Weights of a small GPT-style language model, trained from scratch on English Wikipedia: vocabulary 16384, rotary positions.
Each number is 500 + 40 x the weight over the matrix's rms, rounded and kept within 0 to 999. Layers, rows and columns count from 0. Numbers have three digits each.

# up: layer 6 MLP up, 384x96, rms 0.241, rows 164-292, columns 48-95
# down: layer 6 MLP down (transposed), 384x96, rms 0.316, rows 164-291, columns 48-95
up164:534509471488456604447534487428483510562530493515468502498457462523511548551525544519520481480533523572507509522552470456521458497473510422480479
down164:492518455533512559520531459475488487447405466485520514471422489531485530533467527462533469524518553523537498530455440514432438445480480528488532
up165:519544454463527537520547515621453424452522498519504496489508485402469339421400484506489506460593423565578443455460617466471542466577403476501516
down165:500431494522484486420506489394518589546438495493516460498577523524527584547561551500521474563424578520415552469523376499513421541436566573500511
up166:423505498485511487493546530503526531509516465524484556443488475559519541493532506522523491502544459558471507518503453492554455508472502459482564
down166:498513445487488496495542557518448532558472492478467518523451539545472537468473457578516477486474508524513474492549497471450453516457427471465593
up167:424592402528442403485581489528560470491446553421552553497450517477509480483514511524483543464512503474475564501559498530456469472423525520523492
down167:416469513597528422542541587544554530507509516471506465532498566557559507452519509479461515564471532453495429550489534507506401552577442517528548
up168:480420518580477428482531462526549487499549554549508483531562492506500515427512491435586439534468521490540523533512524433525473584481586515425566
down168:503475496470475504514488493504462413466494634486463561515470431518525492531527563560510439452582450496500564605539499486514425402510423488481503
up169:447422491526501455592461523569500493487556517465517494527532497492430439516453500456381538528573537446461514510520402529538484579509516534497537
down169:456508457504542470564571564543558483491531493512485628544474460552485483522463558488533493517514534457487536499420526504515469471475494516474512
up170:520476467468449528487564411447452493465533499423512410484478396448520494523549463465502445526551503521515484429483528497450426530515502488510442
down170:510503506460455491459509409424447472446506493423545447458466413459520554520535466540513533527541492490513513455502519464435487522480511521475518
up171:475506442532516513511478537488512482532565476505553538372492524549463473468491497502512496457545514488479578507461449395547503472519543541470526
down171:443469490508495508534482554588495496502491497528528473364534451449433523546438545517503529466471457494440476512504483429461540486543525537527468
up172:522558424480503476481573547597523476483500510477534539514483515513451509538441430575516490517497448549519533475456492551479460467405499520477362
down172:545571506520574480480493568494501433553527461546490458551533522551392531461431524574527539480479513501547478524452462544475481577545427504480421
up173:568519488464510447506525553522501472467521509567535497405476535541456512492473461557502509503439522541498505538460518564478497500438446473491405
down173:516508484525567462502493507456504518521468503571488460506552535443461498553525524495443572485468484503458501561446486553488547480533518444531457
up174:553504469578502488486546445519534499470512583481513521455465545512471468502488469463551453527542545495495468525521389466472504469605553435463482
down174:541526467466518444532517479548513423508525506534501524420504465510505484515516494452459436478471573487447497431504424494453464498498414417545483
up175:467513444572514516465423464444526476522586457567497475512466496494406444500518428522531475542480501487496553499503487546416454517511545485484533
down175:542536461495522495544515463525456461532517462472543560474521448534395529476528555482432502471547451492478534513511512549525500438434566413521473
up176:478478515450475457471443494461459461502480547559493509463560521552506485437479577549521494485484458511515383488482500490539455513506546476512497
down176:496527507533527452499490527509496557542454440559438525516504483565535565485422453512472551451478530588509528529481511514466471534570512525517521
up177:559472477515513533541522463508576554545586494514511481529508561477517515540572467528492493570542482490459485417444536495483472464547509504520465
down177:565489541440522486490455552501501527509498469486471442503506472574563539543471571479538476498530470542485531503559460527547511509483506501545485
up178:477491523519473522508569580490548469487529500506454529511479527539471493476459550456484472524547509519505467435509498518504512540495532485481507
down178:591461500549434566493501508552496457507512515499435476507534512552535450525411510472586465474460467548510497437511480508478532536532466492523463
up179:443541491539457596567497475491534509529577573620461474480496522498437434496534490463561546567483445489480466507475489472523530477486501544474522
down179:474515443524468494531468495549509507528450577545504441511555512467547570533563564568503526448461526486519514463510555464521525504450473461495498
up180:437520482473517501507474504572523438472493487481508457546524484418423557555503518482453491567483586460519556569518416518518521457465518527486457
down180:526499526497507457503504533521520487561528535519505519463505510511396522495487499501513503475537581506463501525522418446523504475496533443484568
up181:509515466501509460539499471476512525469566500427499512539470434526493449472508424543476478471443447449491490543472516542492505544529535541586540
down181:476543551559449450451473605483528516448542457446457580560528491488480508492513537479410475456561497526476516510545527497501554502560534455482477
up182:582620526533469509538517436508479572595579406505477491447512507477551577566535484492403502527417396507507575573548490614502523501454515426559532
down182:474518567482476511547554544515492493472497472517454527515475546555701500448446475464504490529497471507510498474481497479487508482530498504466475
up183:513539533429566544459468492422461562497527468471466505534461508530516471474527476479502480476518448523486501553473454512447477521492458542508459
down183:514476475481523492505529510566563512558464504509533569522612491486513481490557524529540527487480469505557511474484511483575533490476509523481547
up184:576569455472498585528594507522513518545480502433435537539480511450477563472501451481503483453488484522561443509453503496487459478495447511495487
down184:513478438542536561488507466529508499574478543444521417505481512418427533504510550582501470465451501448536515490413516588461612527518502437491544
up185:417499506425447577503565431463498497440522544471514547511455553533444518559558482501476503522447474504574549560550401532513568476504505571508575
down185:530508519479508575514457508503562510525470424468544575563522535455474550496451498402437520489511526499402477473535502479438542573420502562550493
up186:452434477441480452462509485443511564505498495482520421505465539501476485522461519489443497486493491466585471515488485486440473477493396508537478
down186:551407553513511445437440466526459422514556421484498451511529481488542523573482540502515484529524427522500514570438496460472546537494529503441464
up187:488498438470591476501489500460464517436505515418465510480478514541539490512494529510478506484460448486444497529438509504526522439523545569470531
down187:471486540535501489531568501479501523593493533543582509494528460432477501506476483512505452466539528495458498503479486538490474501432487504463512
up188:472509586468402544539512502485495510593480496487487466457526465504555564494487521511462508562457520519595434501516516472542472454451484610475520
down188:512463421492504486446462459473525504497535415576467477479529526498561488514562524494499547465478570447459563474552451483565464451508439479490476
up189:547545436531498472547540443476465495451485554504505537473453437566497493477438487434494440530435506509470468505446535525487473498497568525483532
down189:465518472438540566460510531486492476558512453478551479544482483504498538568556530490496480471532512529510534516555504459457492496445441483477508
up190:546523524481514528498488507546557511591490426508555509519511487448518539485422489564433483477502541502512476533507484475542498485427527515473515
down190:502489559397501501502439540561475535544498443516448493471578531484481551514479486529530478485480516535473525537519451475531501529529453528488490
up191:519483512441487533444478445509538490434529478571504445447560410507441483474468529472484435470472536613500476450389517558550510487498442497546533
down191:479530518486500534440539476472549541479527487540552534473483486511529444497543530486533396475534398454454551471491550483488478543461474519526525
up192:517517461578507507497507511486520491429578509540497484573485522541541492451517477468597486522505450513554491519519524492486489514480521505497481
down192:495484482455471462582524511492475476499472505473445505503508498461574479487526440492459500500519467441477528535494527422528541467526542533486528
up193:519507539497497398536496533558489548481475507519452502543544527495508466481474529498575468482518537494428469477526529402508518504491513527499500
down193:559448543491506492507486472479457430458496494530451474539480474484519487503513520507445539473479424510514531452500549534507546551482489484463532
up194:517541507535487540470474544455461546598550507477483543562444562525505549492500466511533506439511582560511518531451534493515483483439465500470442
down194:570521532440461484487575514469471528505519552564478508469562522565561530449508509528473494474515476476519516470483529546506504527477491495473458
up195:517542538550481543562439521522563492538460501490499526476516477557434480578444538515476499541509480540460520525521490486520480433418530517493489
down195:526482418540514515472428454439551551579443534500510479568539517398451504482357542471515582588479469566524528494511553506484534443483477439511450
up196:533538434501515499554496504445521478503532488407487517496486518505554598529512551476501519541568551499463450520520488424453476490452499515517508
down196:436506518528477518516474488421513584519427519514518572474527546508476496489491479488494427463522538488561512519498467510651483532426452542449527
up197:559541418485492449512495456441537499500479487479572476480426423467475528460581549542433509521448608486493524466437530540449477529559528539443486
down197:523510554478474509526460475418480498499536602490510454425504522555533491482548527526526507518511509429527552540464541503557512545482450454469553
up198:446476464463450513541515424625522515536529465528510475456555543448478515437447522517487571518558501433524471516391556500441569434561548539476451
down198:509581594473477480528468549656470433464489534491442551433525571424502511462574557530542474512517502530507435560498525480509489509596468462557476
up199:474471506526497555599467461464502443525460467491537440492496546509479480430525470499555527545552461424514432515587474496507482443538533540441581
down199:448481580472527489501549476483537504457495521500503487514498525525497527490442559465531509440521470552513536536523481477511431462510505489442491
up200:462505454494521508472501512513453511518531607475442482463448493458478525451500489572520438578538545504519513552495531537491498512525504449476455
down200:509499531508563503522498479535548457500532513501501503451540477453473436502460514456440526438534491486550574471496522454473555546464555483494481
up201:502499506541496527557503471518545532550492431479505404513463469533465454507426552460554434456504546540543504448467506537498485565537512481449428
down201:484490476531422469525501493557469583509511530449503497510542486517515515503505553542470512471532558491581436445523483513473523580470586515517499
up202:506436456458527558629515461469448481552505524512557456497496436570475471553513596502400509501512598598545417492433514484501489533570536511544589
down202:505518528543529475458522540528570461558563529495498547501482485542481576461476482529449525554497443496596529423492435465516489490470486596628578
up203:472510526491494493567504547478498529516521484540530514521502548525436528542560516512520423597585499450478510481422474499494469485500515548475531
down203:540488448481538558526468551495471532495488477494546539502470491469541474522472557500461498490461465450487500481446552493497520432516462481560510
up204:477475532514493509554414450423546488637534545471473534562483524437495532473471487425555514498515508484585530537480486543545486494497475571516499
down204:527454430499528509458520485564477513540528546524477501417549480539515492495522508498507538426556431513459528535477484486416535477406502488484478
up205:498519393543588523501465408472509511540507567544537503518502437491466518546483465525530552483481573461519470521543601520528543453515562557482528
down205:489468507460487536535466533497411498535476483489463535538456486511497506543486470472486493466493542577538474529429477575523541474536545578457462
up206:505701409455451494510507521453462462508546503430505416402559460481542465513537488484493470534499497523511576486520497496513543478470505470401493
down206:488521392533487531611520582430486475479456496491489503524592512521509459473466496416504473475492541336507563487455543513480568525519552492510465
up207:438504458425495518546460484404464505459509530510491517560532435588597529462518494474566511566517530508469466518470423563475474421461432576546473
down207:480495506561541451507545499520513528580468537488502473486530562469542500505461505503477461411464492448460544482556429431516465589492582515498574
up208:497522469524572488452526521506523487552491501518541585518464542529512486478493503546549449511490462534558513496495596525508553476479480525458487
down208:539534545517515488478554485546556447496548477583540603536457503485516500439510493489489468502506482517557532522537492428487441592547514464531534
up209:478488461451460518410517533446498522479481510502524512447482494573412540495472474549500568542470510485519477518533443541495432548416588516505520
down209:472527532507477441437544638502503508499554496499510599514459531467432496519460381530532493539530569434543492392440471498469541491364565539456489
up210:509482463465441452468580476521518519478410484494477497458440565487489535432494469518489505504510431502509512500497515468503478505461558425531515
down210:565501522502512547467515488433505529487468517522522505512511473501536491520497486499465533488533536511485457489386506532468491465490465497484476
up211:456494472518467544545449415452436488521486510454469515482472504447517469520498472542498562488507503525464509529409457544595521487497513516532532
down211:516497432515456509498492559538491448513483524572487486443511462497427466513501542590458495513503462581503519508454496498533512529577518520468520
up212:477482500512465543434511469462526539495505541482454453511512476488540475447505590522490447511492473545466491557523526497510485495555488545515510
down212:528501523519523470520541460520545543469453559507472545518459499491525518560512491491449531491443511479474523499470396496487484478484457494560549
up213:515507493474492510488505424489552505495408482458493465477475535437444470551481473550476434533465528537521450495502580517474476485498573545541561
down213:488531497505513517427466479485567520460474504544521422512487531462451479548448496514505543487524501523471423475520540542523513495499449515451568
up214:523535470503499511471472494537398482474525529560535538572498522507465402480541586449524465500493522586560434452486486482466470468522494508429558
down214:505446473544512458550520531545429544453546476514572497531408527544483411409562567478465434506473466454500442510495565503481516555484452513497464
up215:514499514536498537466504451505478501478506535461500515480558494542500470546529450512468516520579517506495530430531513532475542530480547469458560
down215:516490538493506516492473504470559533500508527456456482459531480487509453519480530488463503464487472442441500460478420461493462496464417519520473
up216:518446527486545572462571493511567472548463471453573480477496533471440489531519463483441500544509514568453514467524455537573481483543517550488534
down216:542468559512445492458428547556512513569520520538540494442483485492541464484508465496526479440512435514582538534482593478525536504586489509465519
up217:433530512438458508461453446496456485548565481536541465480526493509541468490459472534524451470480526673487483502488394490553476424542521523515479
down217:489526473536424456558464497518547502472481490534535543519484521516579585490512530440490607507488453457502556433518466466388453495402538444477483
up218:533523486474487520454440434472499483498503501506544498546511470561555478489462440540454469489394529446503438496444527536547527494561530496485512
down218:495454483482477533554519570445522492439465510535512536524500526461476574503502587494470504537541587491485521491469489464502584502480513574527555
up219:538535489500514516513468452509500497486482577532562426494560472380485521473473509530539570543566479530436499467509513466560454518499563454489466
down219:546550491486468538475525539516452537466486532458567501484469513560627451515459492523487508523553532489492505538503520507548513525543523506472556
up220:450471510490499522460585506458579500435529480574451444528484491442508538527487453435455514556555462505519436505483481557490385519520397440551432
down220:552452548530495472516464442520523494493501478495456567569457546556564450532532427481449478508490498527469508529508505498511585547441470557517552
up221:539519425529551560535555500459558477463501456532440535486502477525490532462488513521393575500523498482545482541445521487527454496432494460528468
down221:477536532510606485505523500487469505523499495528474468487536546533459567490523493460472546478455467522491497444488480534472467510509498464491501
up222:430521483490520504424484486537522485632493556510560478460523511462476479412566447540549537442532521510543434435522485485569503507518452461416576
down222:424503536508554473444485435501530570558524492570567484492448483521524479538462482552495529543460493476462522557492489501550433440446525469434532
up223:512496460482477535441505460542556516510499540447469524472490504509556525476546503466518529479498499473437476474507508540545484505475578501554504
down223:481513437502542496483472503495479546428514523517544496454490515486473482564471502494482493460473502520571495502512516493497535565439439493492487
up224:490539519529462528502469482527466424465593525502465530544505515510529544475504542492486527479548488499459496507520576462502486479458551460509408
down224:476550523566536532508544473485389463571575485480530544487552435453576450500472510540472459442438535424470549451510478566483507478471528455472484
up225:469536538534498528514508518440458503488518506475517589494516468530529468480457479498522489511499474505504398533495560512490464493539498453514516
down225:526457497504486479481526526512483485454499451485556438489480521525436532509514518536469451452489520482484509459503542505503478538459511406572545
up226:440532442513423561509499508501594415505511409465488544515467490490520490451524513547522492505449363508485492496505495521493521429461539525454486
down226:476479421537517456488506463532501500530517477502508515525503544446501542530552519493436490407431435475572534473535578441549472578547534484531504
up227:543503475523435557445572493529468501480508505506453455497449575451457507533559477524487512491529492554504511493480549537494460526559452473549481
down227:493460492460535560552520528543559484452433545443470512488481482513524501480476441442542484465481486462430504548542504474466466460492492516532491
up228:444559534464462585467520445540517574467508568507627636480433536475454535537558474425557519541480373561447540663578374540525519379304565488511456
down228:486535476440496569457557463544522469387426536470527554534528500491548534595499441512499516449426478457461551532552442503472538600358497545506505
up229:466507437560457428564493502517468504571459440504479450507498542504399477470550546467539506452523468494567523479498553535585556463512510563500532
down229:465483458552575473480533507476503531499460472475469524572498507536447462512462503442503475522572507504533483467535591480500539466525488489557462
up230:506543447548516511439489507528439487465488428477475513428421625449473441505484490461506517476468543576464457537506580469515493513536494554502612
down230:515499549489518484447532518566464462494430504473458495500502545524475460469518399454480569497477525460520429473538483466535522479517490578466559
up231:535488480504513452531500512523482583539501417512441517424469448491462482463596475520434531534466491483462531477473468540454535481490558566511468
down231:532510512470473478522535551491532525489540570491491537569471533499526460474496427398530507490557428525538503550549496479551422561471498455551531
up232:495563473502539420491444441533476518506436433513529462443503516563525434520490530533501411486508539594403489502542580508499433568446479479542449
down232:568476457502438421549420549458444521531488480596490531481492499543511456535516412497575555479472552546561553509521548503554488480448461436539497
up233:407505461470498604517516522506533437601455467503464505474453445493539534536533510500520463379517462522452490532443501498536532560485566489503460
down233:512539492505550605548556465532495501513480500460524494492533437500448471500554458505518499528561521529505462508495479467436487470473471483494543
up234:483509430536482516506469501453537492536571544436522469589460508516481527511472567496496528501497390482499484474533567535509464482474472439501518
down234:510473505520468431485481462513487512447488533534443499447534563508496482521542453507508530565506592535504573480453483469514518576509472540480483
up235:523452460493490504527501488565516531511550517439501585469542493487486515504498474492514471501540510444480423488489515535483429529446519504470503
down235:523430497448512537492469464523445481486526524457570496515510482499496527515503463477476509528484426458461496469524435530486455520480476540464510
up236:476489509530540455522503559517498538503501544511530527466498556562424485463451571482370537453472481483488505544491508453495466505506533493511481
down236:528543499501504476555466532489475509440545511502551524545494483449471464416518483422466556511496522502490596533503475447538541537511490494411474
up237:492437465522461482461515544507527477447390464500499475524471493524468607570538533547502457562502485471546479462503576464505511505423561596509559
down237:466438438426476483542532596491431521480465540486483524488546559538489514463501502539547424466494433478474511483432490485467503556499517520473475
up238:507484493384460460428494523478536417499529516564558557461474587597498525542487457470577443561507552549516549555407458505488532472404489560470524
down238:449481510503588500455460542532452447516434532500463523426458564443376516534507494551560438540496480563473595474508495503483548592464507501511472
up239:515532534498512477482439500546482520542479510538531501508534522567453532482491528559470455527555516502552408525484459550564435374488530431488502
down239:507458558534481434524492478529490469529583528533439465496533452539533444524525558588573466516557517467497526477448462485433520543529528488529563
up240:467512471443442504468548446462546496541523452495525538528520504497502528466466559510541513525574507498470521508512537522437450488520427492586526
down240:505504511481458502483499522486509468527463476518501501472526416535498492484481513428516540493492453514441485515504434487462508502508536499489572
up241:537535495515475479587505505485493447505494439495486432469519504520474505480461475447503476573530505490578501426518461522554430536551488455563463
down241:464524493495496520521503544511462516537470501526507536463557511524597531509475459454550600529438512478492494485505579473505490536460501545552467
up242:516520519455574473513520546457508449568467583543553481488484506453523512479483521489528481474461531510497485480461538501516523482541475515533509
down242:473475630531493522465463488494500516481538462465452466466495434472506488487488410497547538505482478495488509567448552549486569485522526538578547
up243:529452464488521477456501434524517442465525540482542483479502544519465468532489504583535506443561387510483549486544455446455547433396531463552544
down243:538468499517543440573492558490513566503538490518475498480529449484569522440476548553503500469491586507491473450543536530507473553607489499486472
up244:536513471542501489421505516502532443476474421508469476511508533552501495508510495476474463484530474514493493538545537484457493474498528481490470
down244:545482488460459503495548592523511607514403574550543487488510502542594463435515473483488512546524493464473537473547549513486517531442506540563527
up245:468460464384442508485527484451467457510549519552512498523519455448512503425521460555521491462523551502428519458542453536507452416504485438492443
down245:520487473540464500511457548517488481496502490523465508484486435492519506578579463510510572485498526524437534446535579478428491534444525476480589
up246:463512463543506475520534499543537476509563561527474487491484508562561553457587532578551498583580434551463471547461540459533543402462544583591590
down246:470547497437544509544497473464433551548476512507496490557493578557514509524470524558546517469547537424525462475470542570526477504469444462451530
up247:488487469497489480466493480557429532557478531506564517502436553518454422512515526491510539382452477475512483468538527443523485504495552510480550
down247:543471494528453449468476507612423526506496543493516474477514513546542503434492511437474537450477473455461556478483497475515552526478545552451576
up248:501584501523486483510497447543486539571515508486517543464496518464445440553553472496479419526510431499509589470544485488445528519475479535518472
down248:454547489577491529513542546596466441491540461426557507540469498536506495577485543498435408462460620502465486461514481468425487577468466549518472
up249:467477519458556441459578455552522451416517512529529483523453499504479502538539454475496465426482510558509506558501523449522472519456416474541473
down249:606488423484460595521528561532473436563533464506529475430498474490555432452522508478513499465498474453468496519586481384459509502475525459481475
up250:487502457471504502448554530452492457605537563476405558472444438510532522518459513480574471512530492534521519528490476556533449531430502525475540
down250:507483404489486404475564625519496462512471660525463608520469491499570546477494385571474547522422508491493487529562554493489374621534453463540568
up251:574538499545495509597469529499580472568524483471468481427522576545466519420473490552486424543532489545478563512471502495476440430442455486477538
down251:482477488443465574480591593531543493499492532452516555487546525527439521510449510468537493420457530459501506584525519459465494519490485615514477
up252:472534475510494543531419489451518484618519464493473511449511526431515478513418565516432499529543478499483465553566542507483502440407427474491560
down252:537453525553469490456523408489500497476510507542504467626538485565567445503525542512552479478474578538464539532443463484476470485551523509506450
up253:568524490469545421527523546485526478467430490464455522530480558473466496483483494533476492461512502509534484501480432385528498549473500575433497
down253:512458509464481450517483508470434484539561495525501464461462573539443438464490454488456452516467605457512539514538489447467527535472529502557529
up254:481487470520434455502532459507497510540466464515484452541472453436476479499539502424577505542499487517592422463483565452453488553455459558502498
down254:449500480527445609438542498504450502527502475529505553493524565559451556537530530433545506497571500464591516476462534482492504541542505585443512
up255:491517412510428535529497468508539516486500485472525507573463587430465418478590524479472542490527495497505472477518482502477413493448488504509471
down255:476548514530450613478476470529545487479495443433499562474458557511493546514557506473488541484506555506470449512526472464445508384517434507489487
up256:463510505548469540483437483483532393545540494499474459560489523464438409518602440512595481545514479542393603519496471465498489427560490435478543
down256:497509474433490544635398477545481481531456408487486472561573443564460461494448467543496431578523496516468574464539461454462561504497457496502563
up257:511490527472513524496489507505620538417456531558531451529437458465519476563498487503475511526499484459495490479508501489419486578437531486518497
down257:506469507523525468510469492537541496485474536469482513523567533530588503444443451511443473460480531467511548506476475556547482444534534575465482
up258:524547478481475498501539488489499534525432488527534516481471502477447559574498551493503525427596503512424410460504490528472539485468459458480486
down258:488555506564477518509579506532465563467521517469465442515534505482460452609572499479556470489570528463498413467468422543452479427435436492480541
up259:590468523543491502518598471457531559476506472416526519561500532470463454506469448436523515564498496506504484478436559499469414494501517520458381
down259:471504540508477557564520463548584552484520507486517537493550514468527484471514415433532463498534495581498533511452493474466493487556439532488467
up260:537552440530480530486507460447469484494473440497490513464489452427497565495496509578480455514583510520461498489545544560460531508508457532482533
down260:579491517544490545452530488539489439545504525488502522493496522561512469545505439481494529502523503490500562455505527467436497497519466499504482
up261:562548397478491413509401474506535463523443471460540449399512547533479558559525569420476463446549526442518493565533469460544513555526449463438522
down261:506497559518472493543454517565524549488543411482519400480454508489454546493477470494467476482493527555514518490509469499542510401526565489454544
up262:445561454512479482521536474476492536520500550495536447476479476516482490494431462598551432552504484492481483496439504562490473531591495470498436
down262:504518491527522492548539488502537543494512509555497547498448484543461497518450509489474522384539512517533517588491424440520505524570503479466456
up263:509475459419424502496489546512509463488536493443485464493473477529447542525459454450465489523556457417516535451465518547563524453468487522469453
down263:516401509458512529467494542499460506493490469432486508425487473600480517534497517418468478524477472472536482511522542580478499461534529560545555
up264:499527474452493562453486511502460470479481488409479484472539447474470480477508475448514440522488466513494480450530454465458523384532397486510496
down264:518492463395534461500460426537498463442501444532498504451489513482465535451519485450484556501512497533443533485429498468535476502455434500510444
up265:448483505425483452488502472548443523464467467495517464489424584508476528536454493583494502463493480512489537475492433546462558486472476534496489
down265:465446521453521506494575505517521550461591516434556538479478491496540517497422494534423459500517513480525582485481535532497537504539536561587533
up266:471485441562443501470546507510445489420421587482564508493465577545523510477440430553550505546509478500506482537466531491591486502493511551513540
down266:486502537601491501507468557513490469498491479498539527528544424537510505581486505453605469441500511455603519490542457510498566509489495547437538
up267:517481493458537531489505474432582446475464508430457515496446526407537516519536492536503484485488509488476401541534546476556491505481569459501462
down267:485551494489533506496523513519546485433493533579479513576534517539489560528539538503469469562458485449494466460466567515559498512529517451512518
up268:475509497529543473487502482467491530552503547506535458495510473464487481514441513480444488499480544484501461470474561504550520554504575539517549
down268:426502559569477448548488486529472466499516424476505455560471470548521518459512498512482499543469522468515500487455501513468525521529525481523515
up269:537521536536499461542499498475458503498437456479475512458445528468483461433531487476511469480458472487457461473513471425465482523502519506503427
down269:425478580488511450462518478482469560507530504505491548494588545463415487461560500500525583503395513471592411501457487445482449511460495461468508
up270:531499409443500495478566462499556465503482499468533482449535523513451535522431521555453492494547489586517599459487533467556454445563548524571466
down270:557534439500502472481425467467523555461516512421526442436519526485551546449473489483539521559518476513521441480463585535527472480468531447469434
up271:480487493483497454475530456523414472480506444491438475528592497522419549451451512510447412460527528571471549623440478512529468509480531490501376
down271:409536524494508434510580446506511411460473466512525456429535545524413496536500489528526509421415502532406429487479523507477508533529445467482450
up272:470521405487535525451483497431500511465513513509502516545477550469494475523580522474397485530433500478513473484408521440472486537545446563529501
down272:535547529499488552482433648475488579488497489502484524524444528573562533532493481495453455471520455513524556574534471551506565499468488542528446
up273:422498485469471512475590489520462417498451484522479470520469583487454541490431483543515510475502554525503490533523479473568527401515493522571496
down273:532492540488506432487616503484493503494569558453468403423520501497457547469533509455492537455479506513510568444557460509510494485517423580503543
up274:417454478407459448503515564461493432504527568519444532437522465509460497554495532462507516525544461463471549558548488462557481498507475560581501
down274:499454481498422477479491528478519559517464510495492542498519521517452489530492436446464514511529482485505494452543588567536507520485547500440536
up275:454478490498522473494517429468498540516518462542482491574499470543563516479521534500477451475509484492441558508466509450520484374524536571520539
down275:457490526503498492512538500540510447540506531510505517473540555555455554497533535523516493541493499512503482443501455464496476515446444527569474
up276:522510486499482467486524506447510443459578466474453464523456435533557437498502437492532470519456492502476435509496567442496445532524536475476530
down276:454509557476514494537532477487481477495475474481469471471533542574547521585462521537509502552545535536545451452458533530482532519560497530537517
up277:482562534487456494467544476547562519445568525495496484522507501493494532484476491455470473608460550498563500571562411509457493406464522465507547
down277:473545484518507533558500523500526537443463522416491543555396475618409544490509501496515481450536484488508417515492489508481472570545556508514542
up278:454501470562482488463515525537576520419508419533541507541365566499539525479539500474499472429548520453496531526541486441501549553469506473536579
down278:521520516547528482526448523492528520506568508468506471454517457446518522463557568506507603520538519525514479469497461512486513522542536537479427
up279:478499553530542507506598510500526535451469499540524513477530515512497475492535368554467416527536515551461460456493510488535443562569439498420405
down279:384460511491490510458569490514519483510456486505545511520488535496476486499449532528488504532482550524467412498554491566532489489510455539522506
up280:575430464409463497521505502451519556503506491493495542459512529508491417490472436603502478446506465498513410553479512546548465525459542468505453
down280:462458501440510505607440466469501602507505519548431511388513547589458448480526414606529468436459502442517440514478534549531461506447528480543426
up281:484557464457562522430497462441504516450488513526567494545528482485480464511545513526531446563531558566444510467531494461447509489437569427444459
down281:499471607501471463481567456481475472489534478492430476533444526540463530571460527504504563563545459505523506443520525513526524485451459520503479
up282:548534451500505436495491435493536497475424480570481593492498528501459501522483440484501466451535511542460529497503535493527507463501467551482501
down282:592480484512537496486401530498467498416545465442529510468503509542462506528496497458490551520473576474505468513451560576501500498504596473418483
up283:501485488584444513487443486496510468574548529489491475407509442580572554500554483507537454482499551546421520474469483518540525474461539487445564
down283:456509513553433566484447475559458484475488450521503452452527479490481412505525490513545472493478486493472469450496451493489521488546531514533468
up284:472520481515507486464522502473557504503534478476547539536461512448477511539471488523497493531532464490512544505510513455431530501506544548461490
down284:548494490462554478501480588504535492540524442558531469482448441500384537507535506491519434531502497489535489557465522510512491477550496467492508
up285:541504514537505434528519490540495504493506434441481504463487493476492428530497447446492513472502564493492479475499521437554479543486506538471566
down285:563449417542527493543502489487499500460449430458538576434452563527437475573501535471593471528482591503501521467472501497567455526475462513454521
up286:525381440524512506495504524541475554427459570507444504511546411470449532479439482500539525583513574521521453526501477498498527434430562478509521
down286:549450531468526461507536505500484489573432519492546526520478448497480557512487583605510505486438465478510413522538517514480459557550627498486473
up287:533532470456489572478499502467490487486500497487484466473471493505500532529436528488426459464465547548440466461496540502514495476542441478487457
down287:544506419507479492497467468546462527495504554455461514440489521489459482506502465506436547456548472518552483504463503463499539531509454518482455
up288:491522489505575457514546438474521448426559599456474445522460500448475508569450433494501495502528418481467552499488469564524484490445400495593523
down288:557547503545465456506516559482505502514444482488426456529543513509521461516567524496477486510494466573444524528589512497475524515595540475475537
up289:386466471444459458434600466514480561586480522517533553530565500500446460562470527516479492416513577528540540499505522515575452492499485528556511
down289:561469539456493450485551532503490534601500539477409477449483613502475492518638484526468471389538492475447547349533493476546469464467387637503466
up290:558558527493548442518495505543516537477544458466508551458484573495439486466499414506449493461532481485416442505444528491519472533484552518530515
down290:497466507492474506553518420496489437491531511494462540416494619427527510450539459468498479518567468521568504389450494473527520511508551515482508
up291:463479527490444476447561449483441513525499473417427556540411449469510500563488515458529483467533496484523507524501516471463451445470566500585518
down291:445479485574483474477630499532559594499455560534524376474517555446541495518564538519535533517527517549502512510482504494525471511591505498446446
up292:436489471509491469520526501450432481534511451514494395478536546555446497437551502528501456572439483499528491509463463477463444504505468500509510